Weights of a small transformer language model.
Size: width 128, 3 heads of 64, 2.2M parameters.
Training: a variant of Adam for these matrices, 147M tokens, 8973 steps.
Each number is 200 + 20 x the weight over the matrix's rms, rounded and kept within 0 to 999. Layers, rows and columns count from 0.

# layer 6 MLP down (transposed), 512x128, rms 0.0967, rows 254-279, columns 0-63
196,202,203,169,206,161,218,185,219,171,225,230,198,197,199,187,208,197,223,175,197,203,217,175,220,193,203,196,200,193,214,178,191,172,197,239,194,205,227,189,170,190,205,209,219,195,189,218,176,179,197,205,214,223,171,178,182,212,215,233,193,190,241,181
187,208,166,206,238,221,223,212,214,229,194,194,223,174,223,197,198,209,217,197,205,218,231,245,217,182,195,185,204,201,237,210,202,233,203,193,169,225,193,182,224,194,223,175,198,248,200,205,205,190,195,192,195,185,222,188,197,247,171,204,228,182,192,215
198,184,201,203,207,216,204,196,205,203,184,206,171,228,210,194,236,213,180,182,211,198,175,199,216,208,200,235,210,212,201,200,202,206,195,192,222,202,206,208,186,201,185,213,214,194,201,171,220,196,249,197,256,201,184,216,220,186,184,205,204,173,237,221
192,213,201,209,231,180,203,206,210,191,205,217,237,180,213,164,229,179,191,196,259,214,212,186,202,179,186,186,212,204,208,208,181,215,226,200,199,194,169,194,218,217,217,168,183,195,201,216,207,219,200,205,181,201,156,241,232,208,191,227,154,214,178,186
168,180,207,201,187,146,201,208,209,211,190,224,173,184,164,191,210,181,191,174,193,167,203,189,177,201,201,222,200,203,206,188,171,178,183,199,233,191,243,220,221,212,148,212,203,189,172,198,192,183,224,175,189,175,224,182,194,187,178,193,215,176,216,191
241,214,222,188,214,220,172,210,196,183,224,218,205,211,187,191,232,228,183,176,212,201,191,183,203,205,191,222,193,200,226,178,194,182,163,204,176,208,212,237,206,163,203,225,217,206,226,174,190,173,210,227,197,190,200,205,224,178,187,184,202,183,226,195
207,196,184,174,196,170,195,212,187,197,232,203,169,205,184,213,223,198,186,203,170,194,194,166,243,208,169,179,220,162,211,192,184,162,168,226,162,187,177,195,226,207,191,169,183,219,242,175,185,215,183,204,207,211,179,211,226,180,246,200,189,202,175,219
192,197,195,171,180,207,169,207,177,191,215,166,220,216,202,204,230,177,179,234,220,178,199,152,220,199,205,193,183,197,168,186,200,208,189,169,201,215,195,195,215,231,188,230,185,179,201,220,192,218,232,178,214,206,188,182,176,176,210,197,198,189,183,228
193,200,191,212,194,225,206,151,199,213,173,199,209,201,174,205,162,185,188,198,191,162,185,189,218,198,197,201,199,212,171,121,226,197,179,209,226,197,175,191,173,188,185,175,180,150,220,169,216,214,189,209,170,178,162,195,190,210,199,195,207,202,222,188
214,229,219,155,197,245,199,212,207,244,241,183,207,204,199,201,218,201,171,182,183,227,230,212,201,175,183,202,203,193,201,216,185,231,195,249,204,242,172,198,175,159,218,177,194,205,197,193,182,219,185,198,190,228,198,211,196,175,218,207,199,178,194,182
211,210,172,208,183,190,205,206,194,210,189,223,194,220,208,187,209,152,168,248,211,186,187,171,192,201,195,194,197,178,191,184,219,181,184,188,199,187,211,159,176,211,192,187,223,185,211,220,186,178,226,206,183,189,155,219,187,191,180,210,187,190,210,188
207,201,207,222,184,225,196,230,163,209,199,171,209,211,215,186,162,186,217,199,204,222,155,196,183,194,179,192,194,206,196,208,215,199,221,248,205,205,189,179,200,183,180,190,191,184,197,215,188,225,200,200,185,201,197,189,202,221,166,229,209,210,203,201
198,172,180,201,209,170,202,202,215,179,224,226,193,210,210,205,200,183,234,217,171,200,182,193,223,179,178,204,181,252,176,206,201,179,231,219,204,229,191,209,193,199,211,213,195,178,204,234,171,177,190,219,207,188,208,190,205,208,233,214,195,194,179,209
160,200,196,221,233,188,156,190,207,220,213,187,183,243,165,220,208,191,156,203,199,215,190,195,186,205,184,189,199,205,200,182,207,242,215,199,253,170,181,212,187,195,188,188,219,205,227,185,218,193,200,217,200,234,192,228,197,196,191,187,201,185,168,181
169,233,252,231,188,192,227,165,186,179,198,191,180,209,207,198,156,191,196,184,192,206,240,209,185,202,201,216,204,197,201,217,177,195,209,221,197,156,195,181,231,200,227,156,184,231,200,212,212,219,199,209,187,171,205,206,205,218,219,164,204,210,217,194
217,186,230,203,219,201,211,213,161,189,204,204,204,206,219,204,191,206,217,215,210,224,222,174,157,208,240,204,204,197,168,214,198,210,200,213,165,195,195,180,179,206,223,194,212,190,214,211,213,200,206,195,173,255,190,177,190,194,232,244,206,198,200,208
202,211,181,217,201,166,188,152,187,218,195,201,160,188,139,225,181,195,185,190,148,196,193,220,199,186,222,188,178,223,207,193,189,216,194,205,223,183,186,190,229,193,174,205,213,222,201,195,194,193,233,199,192,183,201,161,221,186,217,195,231,199,183,219
194,188,225,244,190,197,229,194,201,213,220,197,201,218,233,207,193,201,194,152,194,238,195,200,210,165,167,202,152,236,195,217,183,173,194,227,207,185,183,245,215,207,191,209,214,191,199,177,204,178,169,161,196,182,183,211,189,167,191,190,192,230,214,221
222,171,209,196,181,157,219,214,189,205,203,186,218,217,221,179,229,223,251,235,225,183,209,192,174,214,204,196,212,186,183,228,209,202,198,222,202,175,241,226,198,203,225,194,232,197,199,165,217,229,147,250,199,199,220,218,200,155,224,211,219,208,154,205
217,171,226,202,232,196,209,173,222,143,213,211,217,200,197,192,194,207,231,205,196,214,205,193,189,166,187,185,196,206,214,261,213,232,196,241,211,213,217,202,181,198,209,201,203,197,180,187,206,202,174,196,201,195,191,221,204,223,228,195,214,206,212,183
193,222,187,208,145,199,205,201,236,230,182,209,188,208,183,187,213,171,226,198,189,222,190,199,208,217,174,208,223,180,189,211,220,203,196,180,197,222,198,228,200,218,166,234,228,182,223,213,250,171,226,191,214,188,194,207,221,228,209,186,196,246,184,187
194,213,202,152,197,229,180,177,178,178,229,207,162,189,219,188,185,212,197,171,218,208,218,144,226,182,159,194,220,199,214,217,217,189,220,178,245,180,201,184,184,208,190,199,181,171,223,184,188,228,244,190,197,154,234,235,182,193,201,174,194,176,170,182
234,211,194,197,185,177,219,199,200,212,181,203,192,235,201,182,201,209,194,203,221,210,169,216,229,204,188,208,167,212,210,211,205,220,220,234,247,224,246,192,180,183,183,232,184,152,167,206,218,199,197,209,214,188,186,184,204,245,192,170,223,193,198,207
215,205,190,179,180,198,221,169,188,173,189,197,262,195,199,161,152,174,184,231,196,227,213,190,186,198,182,199,201,198,211,184,203,212,221,170,240,176,266,230,216,202,178,193,181,191,201,201,264,196,205,195,164,183,242,184,198,210,180,207,194,189,202,207
177,182,189,191,201,182,180,187,196,233,201,218,194,196,244,160,236,179,212,234,177,240,207,205,225,196,213,180,204,210,203,185,213,210,187,214,220,204,190,202,186,203,212,162,178,223,232,183,186,198,199,205,168,206,203,180,224,182,225,218,212,194,216,200
156,233,200,180,161,213,212,188,214,203,193,206,166,220,183,221,191,178,213,213,197,173,188,176,199,212,231,196,209,206,212,206,189,198,182,205,202,188,187,209,205,222,190,183,181,189,202,182,182,207,230,203,192,195,197,223,215,191,198,182,199,180,206,186
# layer 6 MLP up, 512x128, rms 0.107, rows 255-279, columns 0-63
214,173,188,183,192,181,186,221,185,212,197,203,207,182,207,172,215,238,201,193,205,157,212,197,184,213,240,212,220,202,214,187,222,198,216,223,202,174,189,168,212,190,203,208,197,213,174,202,185,199,212,158,185,202,203,177,196,177,217,176,209,233,195,199
221,214,210,229,181,233,194,211,187,184,221,196,236,203,200,227,179,195,204,199,186,196,172,191,210,183,231,194,172,184,180,199,218,258,183,200,194,185,210,199,212,193,203,220,190,181,204,193,239,197,234,191,169,179,218,200,179,183,217,179,223,207,172,217
205,219,207,206,187,203,212,222,208,257,220,188,194,191,164,212,198,205,223,207,186,203,227,212,220,198,201,169,197,221,192,191,201,234,196,201,216,211,208,232,181,194,172,180,164,199,209,173,216,185,202,200,204,196,226,193,174,194,222,176,207,183,211,167
184,185,232,176,190,219,235,184,167,217,217,190,194,245,192,238,200,219,194,189,228,162,186,185,180,175,196,204,190,244,145,200,220,197,221,172,195,237,207,172,233,203,184,198,189,184,225,212,214,229,214,226,195,188,202,194,205,215,191,207,189,195,188,214
217,235,172,207,177,196,225,202,179,193,152,158,226,184,203,216,196,215,196,203,214,161,223,223,195,220,227,204,219,195,177,193,191,221,216,175,220,199,198,220,183,194,233,173,156,199,180,187,197,211,227,174,235,191,218,181,203,207,171,183,203,209,198,179
176,196,211,231,196,231,201,237,198,216,190,168,191,157,218,199,209,244,235,199,225,171,181,210,236,211,217,160,181,238,162,224,212,238,218,168,174,204,185,205,199,203,201,218,203,201,184,219,200,173,188,185,190,191,249,185,185,203,223,177,201,196,155,177
185,259,224,202,202,209,179,170,208,193,212,231,199,189,222,203,239,205,183,180,185,145,223,206,211,181,200,190,172,215,174,202,193,172,208,194,196,202,191,166,218,218,218,224,194,202,213,227,213,222,181,166,211,234,182,179,183,210,213,180,220,210,191,165
199,180,208,252,171,222,169,169,173,187,206,213,244,183,234,247,187,218,199,206,209,175,219,178,201,190,184,198,229,222,194,209,182,203,241,182,184,201,166,214,178,198,206,211,187,182,198,205,218,190,183,158,182,220,186,226,216,204,193,209,185,168,157,178
232,219,235,190,213,196,175,212,225,208,209,202,195,174,230,212,179,181,251,195,186,186,192,187,176,218,206,221,178,177,222,125,213,212,200,202,212,214,198,212,202,181,244,239,214,214,188,225,183,209,164,189,213,211,210,157,184,240,232,201,208,207,216,176
182,201,221,193,204,194,230,222,175,224,224,201,224,204,177,240,189,221,220,180,196,185,216,227,204,202,193,196,190,165,181,166,205,218,171,197,203,233,184,200,235,210,173,211,175,203,152,159,202,189,206,200,200,220,190,210,191,177,187,194,180,221,193,222
229,216,153,187,196,214,181,169,185,187,217,215,215,227,203,203,185,233,209,209,223,208,195,209,181,205,205,179,191,222,228,193,202,205,222,186,164,215,239,197,209,214,195,201,227,209,198,202,212,195,179,173,182,176,186,212,228,186,193,187,220,201,190,198
177,222,170,215,205,200,233,202,187,157,232,187,236,224,236,198,224,222,220,200,210,189,181,216,202,222,182,201,182,197,211,183,191,209,205,186,168,199,193,218,232,196,198,257,208,205,203,204,199,202,214,198,192,207,195,213,196,217,191,202,190,211,201,164
196,195,220,199,152,206,189,219,198,199,201,229,218,176,189,188,182,208,202,216,209,219,206,222,196,194,210,153,212,171,181,199,246,203,224,178,193,188,221,176,181,234,178,221,207,186,213,203,215,190,208,186,202,186,198,157,183,215,221,194,221,183,174,192
203,188,215,225,203,200,180,188,234,210,223,198,233,218,230,194,199,226,206,188,219,176,195,189,169,263,196,197,212,184,216,184,236,194,242,188,218,154,190,193,209,184,201,192,190,184,164,184,201,205,193,182,201,208,201,225,170,181,195,174,233,185,205,170
223,214,245,201,191,237,234,207,166,229,197,195,206,203,212,180,201,228,208,170,202,187,207,196,187,219,190,159,172,181,204,181,218,215,218,201,221,201,197,218,213,196,218,230,212,189,167,160,201,205,185,188,199,187,208,213,179,188,193,181,218,200,191,199
216,182,184,198,220,203,180,203,206,192,216,208,180,185,215,221,170,194,214,185,216,185,176,203,231,224,192,187,193,183,200,169,210,194,210,179,202,202,199,172,210,196,224,243,208,179,201,229,235,195,196,185,239,169,216,179,199,202,191,187,183,190,178,228
228,197,179,205,210,188,167,163,198,182,181,218,205,188,212,233,199,205,187,176,210,214,210,203,184,179,223,191,198,148,237,206,204,218,204,177,198,198,165,181,182,195,217,248,187,202,194,212,211,222,215,203,168,209,187,198,201,185,178,204,205,232,192,195
178,231,167,211,190,245,224,206,199,196,196,177,177,211,186,165,175,211,188,182,197,184,212,228,207,215,197,153,220,206,203,203,176,239,224,186,192,180,169,207,200,199,171,237,186,208,153,203,201,158,228,168,180,174,206,221,171,186,217,169,216,183,211,200
201,238,228,207,180,140,211,219,198,170,196,204,176,179,192,186,186,174,215,205,223,151,194,192,205,189,177,225,178,200,197,218,214,189,194,192,157,173,197,212,229,211,209,197,165,211,206,192,183,172,206,204,208,191,200,205,181,189,187,211,226,216,205,227
207,191,199,213,176,221,216,216,220,200,207,206,156,206,205,201,194,227,183,223,224,194,201,227,201,177,171,210,193,165,194,184,186,217,251,200,183,191,155,209,208,167,213,223,216,172,207,249,184,197,205,175,196,209,182,200,215,204,208,172,182,195,179,209
221,155,182,198,173,221,233,229,209,210,221,182,203,221,236,194,223,231,220,215,214,187,212,175,199,231,192,226,175,226,203,215,219,214,219,161,179,214,201,205,200,185,190,202,204,207,218,233,207,194,193,183,200,186,185,219,195,198,172,164,141,180,202,194
196,216,176,188,203,198,190,194,232,151,188,179,208,177,231,222,204,193,218,174,179,180,194,212,222,202,216,169,168,199,168,194,211,182,189,170,180,194,184,234,185,196,192,224,200,205,187,217,215,210,238,191,239,189,213,170,229,232,204,187,247,213,191,179
216,171,173,202,173,172,228,174,175,189,247,197,206,170,241,198,203,187,219,190,198,206,187,192,215,187,209,178,197,202,183,201,187,213,200,197,191,217,220,222,220,227,239,205,169,178,229,192,243,194,236,188,184,197,230,216,210,172,226,218,196,204,183,222
221,235,192,219,182,182,163,188,181,218,200,204,149,153,244,201,179,197,192,172,211,197,190,200,224,203,182,202,151,199,194,185,202,222,202,204,204,168,217,207,195,225,174,207,198,196,176,194,208,166,233,186,192,202,183,210,168,186,166,213,209,178,208,215
208,218,198,194,200,193,215,211,173,185,214,205,202,214,179,162,211,190,188,198,203,190,222,169,187,197,234,205,188,225,218,170,191,212,205,195,207,137,194,207,206,209,208,238,208,207,207,187,208,223,226,208,227,223,219,173,164,186,215,205,221,189,208,199